Weights of a small transformer language model: vocabulary 8192.
Each number is 200 + 30 x the weight over its row's rms, rounded and kept within 0 to 999. Layers, rows and columns count from 0. The size before them is the row's rms in percent of the matrix's.

# layer 8 MLP down (transposed), 1024x256, rms 0.0872, rows 631-658, columns 128-255
108,224,203,210,188,211,233,232,180,164,186,176,206,210,272,190,238,178,231,247,184,187,219,223,187,210,243,174,131,195,156,166,238,228,220,188,212,245,230,178,200,179,167,194,187,231,210,213,202,232,173,235,202,198,245,226,181,242,246,238,171,227,172,244,207,173,240,216,146,166,185,216,229,184,215,195,205,195,228,183,228,199,245,199,155,167,164,238,199,206,217,241,257,194,240,248,197,230,157,244,209,188,203,227,167,261,270,225,221,194,227,137,239,204,192,192,205,251,199,173,173,200,203,229,203,209,211,228,182
107,177,266,138,136,195,206,176,212,171,146,236,176,190,183,155,169,248,123,167,165,212,164,124,246,172,200,214,184,215,207,175,165,259,217,221,204,165,207,227,213,182,205,187,215,227,245,204,185,205,249,192,246,163,213,222,146,144,192,151,179,185,165,259,217,243,201,225,217,214,149,213,176,246,209,200,207,242,176,225,213,214,220,214,144,205,205,142,259,137,216,211,255,182,202,200,221,177,203,154,176,211,170,192,172,213,179,223,228,173,177,209,221,212,269,196,210,205,219,218,234,136,199,183,164,223,173,238,186
101,263,248,219,186,216,203,203,143,231,249,225,229,176,187,187,197,216,241,247,221,259,151,204,205,160,222,201,231,215,170,225,192,194,201,249,241,187,219,197,134,226,177,209,147,177,146,245,173,173,264,175,196,217,195,193,209,166,210,168,240,185,164,215,247,161,147,228,196,234,210,217,239,238,159,155,220,178,137,200,184,216,155,222,248,238,235,172,160,221,199,150,233,176,220,180,178,179,175,225,205,214,165,160,197,199,232,240,171,196,191,226,181,247,209,207,208,184,179,190,196,204,198,204,182,253,226,231,183
085,200,218,147,244,227,179,229,164,190,196,168,168,189,192,207,153,168,128,201,237,178,227,168,266,136,193,136,238,227,224,144,156,185,246,247,202,188,186,202,177,242,153,189,228,145,194,183,218,219,249,184,248,209,214,241,202,209,150,260,210,191,285,217,219,197,191,200,167,236,169,199,183,144,202,150,192,233,199,231,225,218,187,207,210,182,182,193,185,199,171,204,200,251,187,237,228,256,235,210,266,200,166,157,178,200,142,203,254,208,197,230,202,211,192,196,202,203,223,215,158,181,265,280,176,176,168,198,203
100,217,210,172,283,163,186,231,211,190,235,181,212,199,201,235,208,192,171,211,233,194,220,201,191,216,213,190,162,211,214,194,231,175,164,196,210,218,176,231,213,172,201,245,230,228,205,215,199,209,160,180,149,216,221,208,228,192,182,173,184,195,230,203,214,248,170,232,246,198,160,180,167,196,196,230,226,174,158,209,194,194,167,182,245,148,165,198,151,232,259,171,211,232,221,174,169,223,175,156,213,235,182,117,174,242,176,210,180,162,181,203,166,183,220,190,140,180,134,157,161,253,180,147,108,265,143,181,200
089,210,103,167,236,183,219,152,196,224,174,193,184,143,234,201,188,175,260,209,185,146,184,246,223,118,248,213,209,214,189,166,202,256,209,222,211,243,172,189,195,201,175,240,195,213,204,167,188,208,243,291,194,188,172,167,176,233,205,204,203,193,196,197,246,225,191,226,182,210,181,234,217,169,212,211,175,256,198,223,163,199,213,174,210,195,167,189,166,201,192,161,195,153,212,197,204,151,215,226,177,172,179,139,185,186,252,215,171,198,257,184,198,207,189,188,267,148,190,194,187,156,187,195,198,223,244,253,191
094,228,185,163,189,176,199,201,153,223,194,202,229,177,208,193,217,238,199,188,151,192,184,203,176,172,202,175,233,178,229,216,132,172,227,210,228,251,238,235,162,231,233,230,228,202,140,152,168,231,214,221,211,188,186,252,213,179,221,209,201,177,105,215,203,190,172,214,219,176,120,212,221,164,189,200,210,260,237,243,201,206,183,217,170,221,195,175,243,171,225,226,195,221,185,150,204,209,189,210,183,218,201,245,207,196,181,210,173,231,203,165,201,148,186,237,147,180,181,258,190,176,196,220,216,246,205,187,231
100,187,194,178,251,176,236,174,250,237,159,221,158,227,193,184,193,174,204,238,222,212,218,231,209,207,189,179,204,188,251,164,213,196,186,203,157,161,185,200,199,192,221,183,216,179,209,202,213,222,195,181,233,242,198,232,207,189,169,232,212,214,193,166,199,260,183,208,195,157,184,168,228,183,220,224,196,216,182,199,146,195,166,182,221,211,208,190,117,219,189,128,237,263,160,148,236,215,166,233,195,170,144,175,170,246,209,197,225,208,165,191,224,207,187,179,251,199,192,206,204,208,239,175,229,224,244,246,236
098,266,219,199,201,144,178,227,188,250,177,189,203,172,192,203,236,210,240,254,189,235,173,197,190,222,172,175,224,180,181,240,193,247,220,184,191,207,211,182,163,183,247,184,174,185,169,164,221,209,227,179,229,143,190,131,215,254,204,197,188,173,135,225,225,224,170,192,193,220,143,213,202,214,232,158,222,217,232,225,237,183,165,164,147,260,191,235,226,188,210,162,224,190,223,159,203,211,216,196,181,185,208,227,235,201,203,212,172,144,140,146,250,230,208,183,209,201,259,183,165,182,164,129,226,237,256,201,190
100,190,226,237,188,170,177,224,180,214,225,233,205,183,167,187,154,222,122,196,171,218,203,168,216,143,144,180,214,200,129,173,234,192,202,216,194,232,279,181,167,231,160,211,173,227,225,198,186,187,158,164,212,223,186,219,241,180,211,242,185,206,165,213,227,243,194,212,200,201,99,176,231,164,188,221,206,187,186,227,215,243,225,202,218,228,202,237,178,277,199,235,263,199,246,215,159,230,189,216,222,174,222,179,178,241,217,178,211,204,229,165,180,202,224,209,194,232,193,172,206,223,243,183,209,124,201,210,208
103,165,132,242,250,257,193,182,170,167,189,170,234,190,199,210,151,206,180,229,260,221,197,251,190,235,230,176,221,187,265,201,210,201,186,133,174,219,141,206,212,167,175,175,175,177,209,154,193,198,201,213,191,241,240,205,189,195,204,218,209,182,188,185,217,190,181,258,183,196,221,227,157,193,191,175,190,237,148,198,210,200,177,239,173,166,199,169,151,175,208,214,218,220,221,221,209,212,135,177,231,221,159,269,210,213,158,210,171,180,197,234,178,220,168,205,251,213,153,159,233,180,219,183,203,198,161,214,207
095,158,186,212,206,213,182,176,178,209,143,165,219,242,160,212,156,155,158,194,183,180,188,210,203,180,183,207,228,194,251,197,253,204,170,228,192,152,213,158,227,221,244,234,173,162,220,224,174,203,179,234,201,217,184,197,241,244,195,134,133,235,190,181,185,174,186,180,204,249,186,234,137,198,230,254,259,202,200,205,172,185,246,213,176,219,210,218,253,158,193,193,207,162,183,199,258,212,237,205,208,242,149,183,230,182,189,195,219,186,137,238,202,214,218,180,252,194,273,190,201,186,180,261,211,181,172,177,140
104,193,180,160,235,228,219,214,212,212,287,215,223,227,227,134,241,219,209,222,193,184,197,221,255,167,196,196,217,195,209,215,198,210,196,168,165,183,211,149,197,250,206,187,163,209,206,219,223,250,216,185,198,138,221,180,195,187,173,191,207,221,177,169,210,225,239,162,226,133,173,199,244,206,261,239,152,159,169,190,179,230,219,164,217,159,237,215,164,189,244,216,167,181,219,245,226,192,196,193,162,204,195,218,146,204,183,212,154,170,198,214,178,149,181,203,166,157,200,206,162,153,183,241,141,203,173,198,167
078,178,178,171,151,214,197,210,239,199,196,176,176,201,191,204,176,154,230,214,174,146,226,246,214,212,196,223,156,175,180,229,170,229,196,185,187,210,216,148,246,216,168,228,241,163,220,155,212,200,177,191,224,219,206,179,198,217,202,168,241,186,203,183,158,200,151,225,194,224,280,248,188,202,172,181,179,263,232,192,239,169,197,156,203,268,209,189,196,202,177,208,315,165,155,168,169,230,210,212,219,203,191,198,195,172,178,227,191,165,194,193,217,191,217,246,236,207,177,218,166,192,229,219,163,267,212,212,192
097,193,146,222,213,212,216,212,196,182,273,195,157,236,206,226,205,212,231,239,188,200,155,205,210,178,184,208,205,244,218,227,202,199,199,195,163,126,179,243,225,170,211,202,192,282,194,229,202,193,190,221,198,153,187,216,188,209,145,155,215,199,233,184,171,199,231,151,197,228,255,171,176,190,174,202,234,221,218,232,185,178,209,201,207,189,264,213,158,242,150,169,279,186,189,243,202,205,219,237,156,226,268,141,208,195,178,200,221,205,253,193,199,199,131,230,176,149,266,245,139,176,184,164,237,195,202,215,181
068,179,175,247,200,186,234,248,214,306,148,223,230,138,151,194,202,158,213,168,173,188,240,275,209,172,168,210,217,198,191,169,210,192,204,224,220,215,230,159,177,213,211,208,166,189,151,144,201,167,223,189,222,241,183,220,182,245,226,193,185,184,217,223,137,178,211,176,202,203,211,183,239,191,195,230,200,203,227,170,218,214,220,201,203,161,232,205,180,190,252,149,222,204,196,150,208,145,208,195,180,193,209,226,181,185,245,131,189,193,197,254,253,218,220,171,190,195,181,185,158,208,204,158,194,213,164,184,183
099,247,249,212,241,256,168,170,184,201,166,225,221,200,191,222,207,131,133,140,271,235,175,237,195,166,220,253,148,203,161,268,201,177,173,210,237,195,188,208,239,203,152,222,207,181,183,186,177,239,198,189,197,202,216,185,201,174,203,215,183,194,223,234,234,226,227,165,198,184,194,211,235,243,207,169,202,214,158,216,184,213,168,168,174,277,212,225,167,164,227,225,184,216,257,213,189,165,178,166,186,228,249,212,163,219,227,208,194,181,213,192,157,158,219,192,258,191,236,147,165,214,182,163,173,163,173,143,231
098,266,223,246,244,219,143,170,239,251,215,141,231,191,241,208,240,169,165,232,168,139,198,168,150,193,175,216,208,227,247,193,206,216,196,189,154,130,244,157,208,217,218,236,221,169,252,233,164,178,183,241,230,224,155,171,208,235,221,175,193,209,203,175,222,224,183,158,206,226,177,204,184,217,167,230,205,212,223,277,126,183,177,201,182,189,217,242,137,199,188,134,215,203,176,208,216,240,239,193,157,205,235,190,257,251,200,227,212,196,205,216,193,204,173,234,184,150,247,195,192,173,219,216,179,199,151,202,209
086,170,208,207,203,200,151,191,200,241,190,232,197,209,186,178,249,211,198,250,246,220,198,211,204,200,199,205,238,204,183,224,195,187,217,234,232,233,234,172,219,235,243,220,188,233,168,177,205,166,214,144,223,156,213,186,209,192,199,207,193,147,219,200,218,233,190,247,205,160,102,165,201,187,218,238,197,215,209,157,189,220,186,217,147,211,220,187,188,198,234,213,163,222,175,190,172,196,138,141,233,302,194,195,172,266,189,220,180,199,195,218,184,168,235,227,148,222,206,205,181,201,209,200,194,177,235,166,183
098,197,198,224,239,100,204,160,179,219,194,205,169,189,127,197,192,209,212,245,198,228,173,136,184,162,214,168,236,187,166,225,236,227,154,199,206,177,263,212,253,209,184,201,217,201,198,167,239,190,191,225,240,195,187,210,223,178,154,209,176,227,209,255,185,172,223,230,187,234,224,228,156,206,200,223,212,204,264,166,183,246,225,210,211,244,169,176,217,187,179,174,249,248,189,182,183,196,179,209,150,191,246,230,246,165,180,203,172,246,221,224,191,220,135,196,181,201,210,198,179,218,221,194,184,146,231,232,231
099,200,165,218,147,210,214,225,217,192,237,214,185,204,240,157,158,198,229,206,191,207,218,186,212,223,207,181,184,207,234,221,187,198,187,185,191,212,229,198,159,229,254,237,170,233,140,175,165,194,235,234,196,184,187,200,154,260,160,190,168,202,198,173,197,232,144,203,234,228,199,209,212,211,215,235,180,204,223,136,234,212,213,194,193,110,165,210,184,224,174,133,239,224,211,204,230,234,180,190,278,165,158,206,199,221,226,204,216,169,194,219,195,179,197,207,176,199,206,172,234,236,177,198,171,216,217,228,194
112,188,176,224,204,276,215,225,176,196,186,225,222,209,251,213,214,255,184,205,207,168,233,197,155,217,186,195,210,184,181,139,234,195,163,201,203,162,198,164,168,193,182,186,202,209,259,141,200,188,194,174,192,175,187,209,190,148,177,166,213,190,192,199,198,216,157,156,258,167,209,272,185,199,179,217,171,185,170,190,196,198,206,225,175,173,200,253,185,238,149,211,161,186,260,201,201,251,167,229,235,212,193,218,247,280,168,167,175,162,225,196,158,197,168,173,213,220,143,221,244,121,222,210,202,236,136,223,203
109,206,215,178,192,231,202,211,230,184,188,225,181,212,193,165,227,236,181,199,187,146,156,177,126,209,163,180,211,201,210,232,286,165,237,186,112,218,227,172,198,215,159,208,138,162,158,173,199,181,188,210,210,182,111,218,238,212,209,237,176,213,172,194,184,232,194,214,264,243,204,198,216,217,247,204,192,149,219,244,173,218,186,221,189,193,277,191,204,217,205,219,237,163,242,156,184,156,190,197,282,207,241,156,182,174,203,169,215,175,210,201,176,216,221,167,209,201,212,249,214,204,179,251,227,188,223,184,197
091,154,197,197,184,215,213,180,241,182,247,176,259,219,229,139,238,172,226,225,210,223,167,196,239,229,182,220,182,164,197,218,220,236,211,213,227,233,182,210,201,208,195,166,163,237,158,196,267,194,182,201,220,196,220,220,219,175,179,220,223,196,233,180,150,232,185,170,237,146,214,180,224,174,248,195,185,188,158,190,169,197,181,144,208,174,234,236,199,212,188,252,239,197,187,213,196,207,186,155,196,151,203,246,230,205,208,193,232,195,199,155,193,193,212,177,171,207,171,220,207,159,231,196,171,220,205,167,139
094,200,216,201,216,259,188,208,207,176,158,230,189,221,148,164,230,176,188,212,199,240,219,202,190,180,164,196,185,165,243,207,210,230,196,225,242,191,206,146,237,224,142,169,203,176,189,204,220,222,172,231,257,243,169,194,228,209,227,181,232,210,224,230,165,204,215,189,199,123,261,257,204,283,173,225,169,211,184,216,185,195,253,140,177,220,185,197,210,154,188,214,219,221,247,204,158,250,202,225,212,228,229,164,213,229,146,172,224,220,162,160,166,93,179,198,174,197,189,240,230,189,200,196,175,246,190,219,223
100,220,184,192,166,164,202,177,243,187,187,146,167,202,227,240,191,238,152,176,223,223,198,170,206,199,219,159,185,150,233,195,202,244,172,230,159,153,254,182,191,186,175,227,206,139,188,223,179,225,187,192,218,207,190,215,156,186,193,168,171,207,140,193,170,242,157,206,209,184,125,166,206,197,207,198,206,173,196,229,222,223,221,174,178,213,195,243,181,220,194,205,181,184,197,189,223,178,220,279,214,237,187,158,206,219,198,160,200,198,242,194,197,190,174,174,221,208,211,194,183,235,158,229,156,199,234,236,242
093,254,170,233,209,151,196,170,219,222,145,194,205,243,141,184,194,166,191,174,189,194,200,200,174,241,197,160,191,162,227,166,200,179,232,256,167,195,180,199,204,205,192,213,208,140,147,195,157,185,195,181,245,225,168,226,222,167,231,182,190,225,180,176,229,201,224,196,185,282,220,196,176,206,251,228,257,157,153,177,242,158,141,197,281,246,223,200,215,204,228,226,176,226,180,195,253,171,202,178,187,208,164,194,213,228,240,167,179,182,162,172,211,165,168,234,243,232,188,227,152,232,168,207,179,233,278,230,201
112,254,194,258,101,188,225,220,225,211,221,219,231,158,206,229,220,184,211,186,197,221,144,177,175,208,250,230,210,205,157,237,154,194,158,182,188,183,191,271,140,171,192,256,172,185,218,182,172,165,228,211,208,191,164,195,185,191,188,142,193,235,227,178,200,213,227,192,187,129,191,181,205,203,206,146,193,211,191,203,228,189,236,176,175,149,251,190,197,185,243,157,249,229,197,238,244,229,168,216,174,221,202,207,195,235,233,200,248,167,191,182,158,198,300,200,223,213,196,152,179,226,203,219,161,216,194,175,133
# layer 8 MLP up, 1024x256, rms 0.0826, rows 632-658, columns 128-255
104,193,186,194,211,205,185,201,240,227,225,200,214,223,205,230,214,173,238,225,212,227,223,260,214,175,202,218,186,210,202,220,214,194,175,216,239,191,197,170,184,207,170,220,138,231,124,219,190,203,200,202,204,156,205,184,277,218,224,202,181,177,151,181,174,185,229,202,218,231,220,180,172,144,193,190,262,192,220,201,194,207,202,249,222,241,226,170,225,215,212,205,187,174,213,187,186,204,197,229,181,186,187,166,217,216,163,197,243,238,257,175,199,135,210,164,198,236,180,178,187,230,206,229,211,191,165,152,154
098,175,185,213,214,201,196,190,160,113,195,239,239,184,258,220,249,206,143,155,196,167,211,176,210,243,140,216,201,155,205,176,211,207,210,211,190,209,183,194,240,184,187,232,183,183,217,179,225,225,224,191,206,213,220,211,200,223,226,225,157,159,254,210,222,168,214,199,190,183,221,220,200,145,253,194,173,249,164,191,200,189,231,221,197,161,203,194,181,170,167,214,259,153,146,180,159,181,254,147,216,192,159,204,159,210,213,149,199,197,187,203,233,241,187,153,169,219,193,143,203,182,175,184,189,197,139,206,231
094,245,253,232,206,198,214,152,222,205,194,215,166,194,175,155,222,258,258,186,175,187,192,272,150,175,213,251,157,195,201,225,261,185,183,143,186,184,213,193,152,175,203,217,193,240,202,148,223,184,157,242,161,174,184,174,189,161,261,163,174,183,155,160,193,242,221,197,235,155,240,189,211,190,236,198,221,209,240,201,199,185,233,247,222,247,238,186,225,152,202,195,227,149,220,136,145,174,211,186,171,213,221,185,205,190,203,234,142,168,163,187,190,140,189,132,207,207,144,209,220,193,197,156,219,239,169,146,196
098,156,213,216,183,196,220,195,150,191,172,250,211,207,195,148,195,182,229,203,169,180,185,233,260,192,177,221,219,190,195,166,192,127,204,187,174,167,215,205,234,206,180,191,176,213,152,158,192,155,211,221,246,205,216,153,171,177,199,245,193,136,261,270,272,211,189,186,164,168,169,197,238,191,147,218,227,225,217,186,205,162,212,225,162,258,229,203,265,189,171,223,230,229,149,275,192,216,193,168,172,165,211,173,212,174,169,244,208,237,175,215,216,164,201,185,190,246,188,248,206,214,186,251,190,210,247,181,224
068,206,222,235,195,223,231,194,205,146,185,280,187,183,160,236,196,222,197,187,181,231,186,159,149,194,171,211,200,221,201,220,192,213,230,193,243,211,217,230,202,250,224,202,224,203,215,202,198,174,192,166,184,217,209,189,194,193,183,188,223,160,227,244,200,205,195,157,211,187,169,234,171,239,162,202,277,180,233,226,188,163,148,213,186,149,224,201,217,187,165,208,123,248,213,181,229,230,205,199,256,195,220,252,197,189,176,178,229,205,187,196,234,167,217,199,132,236,209,169,219,229,212,237,201,180,125,222,220
095,255,190,184,204,233,164,197,212,211,162,217,172,151,225,220,219,185,213,193,250,212,167,174,216,222,171,223,196,190,234,222,228,210,171,168,212,166,181,214,184,201,176,169,227,167,250,136,211,212,198,196,257,207,218,157,115,184,169,177,210,206,244,235,188,210,211,181,166,239,239,220,166,194,272,169,182,170,209,214,219,177,206,250,201,229,231,199,201,233,207,240,171,214,261,235,213,139,195,201,242,182,230,166,230,269,187,235,210,156,238,177,230,217,128,208,246,225,193,126,169,201,190,264,203,275,195,168,181
101,209,231,226,224,234,158,219,160,171,245,164,164,215,224,193,223,138,198,202,178,243,257,186,195,245,238,268,191,200,185,169,135,178,156,197,213,212,146,230,173,219,261,190,169,187,207,180,219,193,200,216,139,183,149,169,244,177,197,140,257,167,209,189,171,225,190,201,212,217,225,214,187,165,212,192,200,236,239,184,185,184,164,212,214,234,203,198,199,177,229,231,176,186,174,221,219,201,251,204,209,225,205,138,223,183,177,173,194,176,179,215,195,193,193,184,137,228,175,186,136,216,206,225,270,200,176,224,229
100,192,143,160,209,213,242,143,194,183,202,157,229,195,261,214,251,232,135,102,208,206,212,180,144,220,199,187,190,264,217,196,237,161,200,175,209,193,232,202,217,205,161,183,228,167,254,217,255,200,226,224,220,224,210,250,201,217,207,136,226,219,169,229,188,186,212,206,136,188,195,218,177,274,205,209,212,134,181,164,165,212,213,202,187,180,197,145,223,170,187,226,262,173,208,229,234,216,199,204,192,213,209,172,174,187,201,219,201,208,231,209,216,224,176,176,196,185,169,209,232,187,222,254,230,187,156,215,199
097,174,258,161,184,221,242,206,197,203,201,194,190,215,172,220,199,210,212,240,240,143,216,253,166,208,210,217,184,199,233,220,241,181,248,229,207,153,147,219,223,223,180,174,211,191,195,211,239,202,234,278,186,189,213,187,159,229,196,139,207,271,263,243,195,200,213,181,243,191,214,144,195,221,201,192,229,217,204,168,203,144,217,196,185,182,185,205,179,162,193,205,229,225,193,194,229,206,196,189,196,261,208,161,223,159,180,185,178,200,147,221,190,219,187,207,172,157,154,204,177,201,184,232,250,208,212,224,177
100,171,228,180,192,221,184,159,215,206,139,192,186,223,198,212,165,230,245,215,188,159,237,253,244,191,209,184,186,201,191,223,205,211,248,190,135,219,178,171,116,219,197,207,224,217,218,190,169,176,198,224,158,198,180,195,188,177,221,232,173,249,190,222,188,191,191,172,217,232,178,193,181,194,206,230,177,215,185,228,245,222,210,205,248,186,220,251,213,215,191,168,146,258,222,201,239,218,158,231,191,155,241,134,213,171,186,196,210,164,140,239,242,200,201,160,189,206,224,269,205,183,187,175,149,243,226,147,161
100,228,197,222,222,203,170,217,216,228,215,232,133,180,186,174,214,213,218,189,165,219,167,225,251,182,171,222,188,120,195,171,198,222,228,138,178,191,179,198,170,218,234,157,179,224,205,135,187,235,174,156,235,273,228,227,217,158,204,233,189,174,235,222,260,234,242,187,213,141,166,174,251,172,166,202,219,222,160,166,197,207,131,270,197,197,245,211,129,231,203,172,244,176,191,203,215,223,210,276,150,192,200,194,216,195,229,214,196,194,221,226,232,129,232,217,182,205,154,185,202,262,208,179,208,239,197,239,262
099,158,218,235,237,274,155,220,232,203,145,218,238,232,180,195,194,177,207,191,121,185,161,201,208,142,221,217,168,205,178,188,179,221,270,219,236,203,147,197,230,184,207,218,215,225,267,205,220,213,185,181,162,191,196,210,249,270,226,222,195,181,160,195,225,203,211,199,227,252,226,213,247,190,146,232,225,206,236,210,188,222,222,211,194,154,207,203,174,171,191,209,244,224,207,218,179,151,154,203,184,195,213,193,188,225,180,166,203,186,215,145,165,196,247,194,202,205,211,191,166,205,158,165,202,157,182,144,252
069,204,250,251,202,176,208,179,200,178,192,189,145,192,194,204,212,233,222,204,214,182,202,160,187,168,221,212,192,221,200,208,193,152,212,180,209,217,209,257,189,187,208,190,196,159,208,227,227,203,202,222,131,236,213,199,254,229,197,195,207,209,163,232,214,200,251,196,249,183,99,206,224,188,196,227,266,175,211,216,164,242,219,248,161,156,159,204,206,214,178,199,73,230,174,202,218,244,195,212,208,214,205,152,185,194,230,185,247,233,162,217,226,208,196,218,169,237,193,213,259,265,183,183,229,163,203,171,257
101,204,243,177,194,209,172,223,214,181,184,189,179,180,166,183,163,168,180,182,170,240,197,176,215,185,199,191,198,176,174,214,213,189,218,247,194,213,191,140,224,254,179,243,192,158,136,170,187,168,224,196,187,194,165,253,259,205,195,225,193,222,173,225,206,222,136,203,237,167,211,162,227,222,195,202,172,220,224,229,192,242,236,242,140,179,218,203,223,136,255,186,138,214,134,165,200,178,230,162,169,216,124,242,190,216,258,204,181,274,215,172,245,210,233,232,182,219,159,254,217,207,240,248,135,228,199,232,265
084,177,216,152,240,182,140,192,168,108,197,146,176,209,243,208,206,190,205,238,203,152,202,164,175,205,180,210,162,236,194,244,232,203,243,160,143,185,193,241,186,209,256,229,196,207,197,207,174,249,164,185,159,168,201,169,184,173,206,183,221,175,161,192,225,172,211,212,214,199,176,216,254,229,192,217,229,239,199,233,187,234,237,257,166,233,146,196,228,233,184,215,187,193,198,221,179,266,192,192,222,239,128,161,235,216,236,194,182,245,223,172,156,170,153,185,202,228,166,264,207,212,242,187,196,193,216,182,187
094,182,180,182,183,179,172,178,167,178,198,133,223,201,204,231,227,206,213,152,150,137,174,189,186,245,204,199,211,260,165,143,206,186,230,154,181,159,159,157,178,188,224,228,211,209,192,196,222,97,193,250,225,182,210,170,222,179,230,231,240,216,231,186,204,160,234,251,186,178,225,207,204,171,227,203,150,202,238,212,192,203,195,229,213,148,232,196,279,207,186,204,198,250,166,198,214,196,230,211,193,218,192,238,177,198,145,188,173,167,280,151,206,199,219,209,237,185,197,198,215,201,240,198,185,223,208,201,221
099,165,182,152,205,152,211,202,198,186,162,267,151,245,185,186,201,238,228,217,207,223,165,233,230,162,195,232,195,126,156,216,244,211,212,215,266,214,176,211,151,191,182,205,202,178,163,212,227,184,232,226,201,230,173,216,144,195,201,183,235,172,218,222,198,173,264,242,234,175,222,164,206,200,229,235,225,154,204,235,213,231,205,288,217,191,224,206,185,201,179,234,175,174,210,171,202,169,212,176,202,180,181,210,153,211,150,178,178,224,230,184,212,159,222,204,173,227,212,196,182,185,170,138,181,213,225,286,242
092,220,214,143,184,209,188,162,191,207,215,230,198,155,201,161,201,230,232,148,180,148,206,169,225,211,185,185,134,221,191,147,227,202,246,225,189,207,201,271,206,221,186,235,196,248,244,210,221,216,221,207,169,230,223,181,194,201,218,242,180,236,166,161,232,204,204,200,247,220,245,166,189,195,200,183,185,211,143,223,209,171,185,167,200,180,187,254,223,212,187,177,148,204,223,210,194,226,222,216,182,227,230,236,190,164,209,211,228,266,152,217,210,231,193,212,172,254,172,217,115,180,264,221,215,231,207,165,218
095,207,202,197,170,245,215,190,190,204,184,195,220,217,252,164,189,210,193,180,186,218,222,232,199,213,180,285,221,236,197,222,203,236,247,222,148,250,119,228,252,205,217,201,186,227,244,239,214,222,198,166,224,204,231,182,156,186,212,149,236,245,181,175,256,227,158,234,201,134,194,187,236,187,208,186,182,193,143,214,184,189,197,219,185,163,189,187,199,166,197,241,227,199,199,198,198,154,206,173,243,199,179,179,174,194,236,189,190,168,181,199,224,208,263,210,194,201,213,215,212,189,197,250,207,241,189,190,174
095,227,157,202,211,213,193,220,180,155,181,196,224,242,183,199,221,164,177,216,200,169,228,204,187,155,218,173,205,198,196,144,250,146,201,206,257,244,166,255,235,279,198,174,189,245,214,218,169,197,229,183,228,239,253,112,206,184,219,179,256,170,222,210,167,234,163,241,212,207,139,211,208,217,203,182,241,168,213,247,183,249,141,216,150,205,187,196,193,180,223,253,157,209,155,198,172,232,213,200,159,183,234,203,187,240,179,256,205,214,221,174,187,208,229,193,192,218,176,200,166,177,266,215,216,200,155,211,207
105,201,231,265,203,169,169,216,206,138,262,174,202,102,184,201,181,223,207,153,168,249,223,225,218,210,146,188,178,197,225,229,219,193,232,203,170,206,184,220,173,177,188,184,216,203,167,183,204,213,180,227,173,205,181,155,242,173,189,223,192,167,183,238,243,205,155,179,198,158,231,197,181,204,214,246,204,191,188,197,197,201,170,135,193,226,145,154,226,181,202,113,164,237,180,170,220,153,245,169,174,202,218,182,238,199,138,226,199,259,138,244,161,241,191,188,202,215,207,234,172,211,269,189,258,185,187,148,221
106,185,171,234,231,169,222,176,232,195,170,176,239,164,154,185,170,191,218,199,171,219,244,236,221,149,230,205,230,236,185,211,130,169,159,186,254,203,250,126,216,225,235,210,164,208,208,207,213,223,226,213,179,181,191,204,236,162,156,191,209,174,221,199,188,194,205,212,177,180,250,265,194,227,159,195,206,227,170,176,186,163,183,182,220,186,146,213,222,181,181,228,209,231,170,251,227,193,226,202,168,195,178,216,242,218,208,198,175,146,223,217,188,172,162,169,182,225,242,180,196,203,252,194,200,244,229,198,202
097,198,168,218,199,200,260,166,206,132,203,187,215,199,186,252,168,238,196,199,185,151,177,206,169,181,212,157,230,273,205,178,200,183,197,215,151,220,224,195,202,204,253,204,216,163,246,166,164,202,233,252,191,179,200,231,185,182,197,156,222,248,212,181,222,181,185,204,195,187,240,209,225,271,191,225,199,267,199,225,239,198,198,239,189,181,170,181,181,183,247,156,193,185,265,201,229,237,231,178,195,225,167,211,174,184,163,195,173,166,177,209,207,172,206,189,235,186,213,178,183,224,167,229,219,187,199,249,215
099,235,197,185,232,169,185,238,157,170,198,180,201,213,217,225,140,257,197,191,169,186,200,201,209,212,237,190,217,193,190,171,167,171,190,202,206,213,153,249,240,160,222,183,238,254,219,197,191,150,199,186,147,180,210,211,235,250,181,210,206,236,174,220,200,184,136,217,212,216,234,179,192,169,184,240,233,173,221,212,206,197,155,250,190,166,261,196,205,162,243,237,196,205,176,212,209,169,157,244,208,207,201,233,195,160,201,194,175,136,281,226,279,212,217,229,198,197,212,211,183,200,185,164,187,190,167,230,176
094,232,189,188,237,254,222,169,167,202,213,163,178,206,160,226,211,241,178,152,207,228,235,159,150,213,180,235,189,188,177,209,207,263,188,209,167,164,208,205,252,189,225,161,226,232,195,177,241,190,193,188,194,254,186,216,193,212,291,159,222,236,172,222,200,168,188,226,226,153,195,186,175,156,209,236,239,205,185,210,193,141,206,232,209,211,184,163,237,182,203,223,175,176,175,165,201,225,151,194,225,166,178,169,217,179,162,226,204,236,181,185,225,199,240,188,139,202,211,197,216,230,253,198,191,253,164,225,228
090,175,197,187,198,272,176,199,197,196,233,223,216,233,213,275,196,233,199,246,179,215,185,199,152,197,222,224,223,213,216,261,176,219,150,167,232,239,204,223,181,249,182,132,168,225,248,256,181,210,201,196,214,218,201,182,210,210,195,148,191,180,218,264,188,209,204,219,199,175,212,179,223,199,191,178,180,215,213,188,192,219,163,188,132,164,210,197,170,241,185,234,181,165,187,136,152,228,232,207,207,212,203,192,193,166,205,182,183,214,190,222,177,212,164,216,200,197,157,156,225,216,208,226,211,197,189,185,235
107,200,190,146,228,159,230,207,178,210,224,211,203,206,231,198,182,145,168,208,191,180,208,191,238,189,199,163,170,221,210,196,181,221,227,235,208,229,234,245,236,139,181,188,172,227,161,210,215,245,237,234,173,201,227,197,241,174,191,226,195,186,200,201,190,227,186,196,247,249,156,216,188,198,195,173,234,216,198,271,240,243,179,213,215,170,199,207,190,266,199,218,198,148,220,227,91,211,170,172,181,220,208,205,213,132,180,212,148,178,189,198,177,177,154,190,195,193,237,199,195,162,224,173,175,254,155,178,198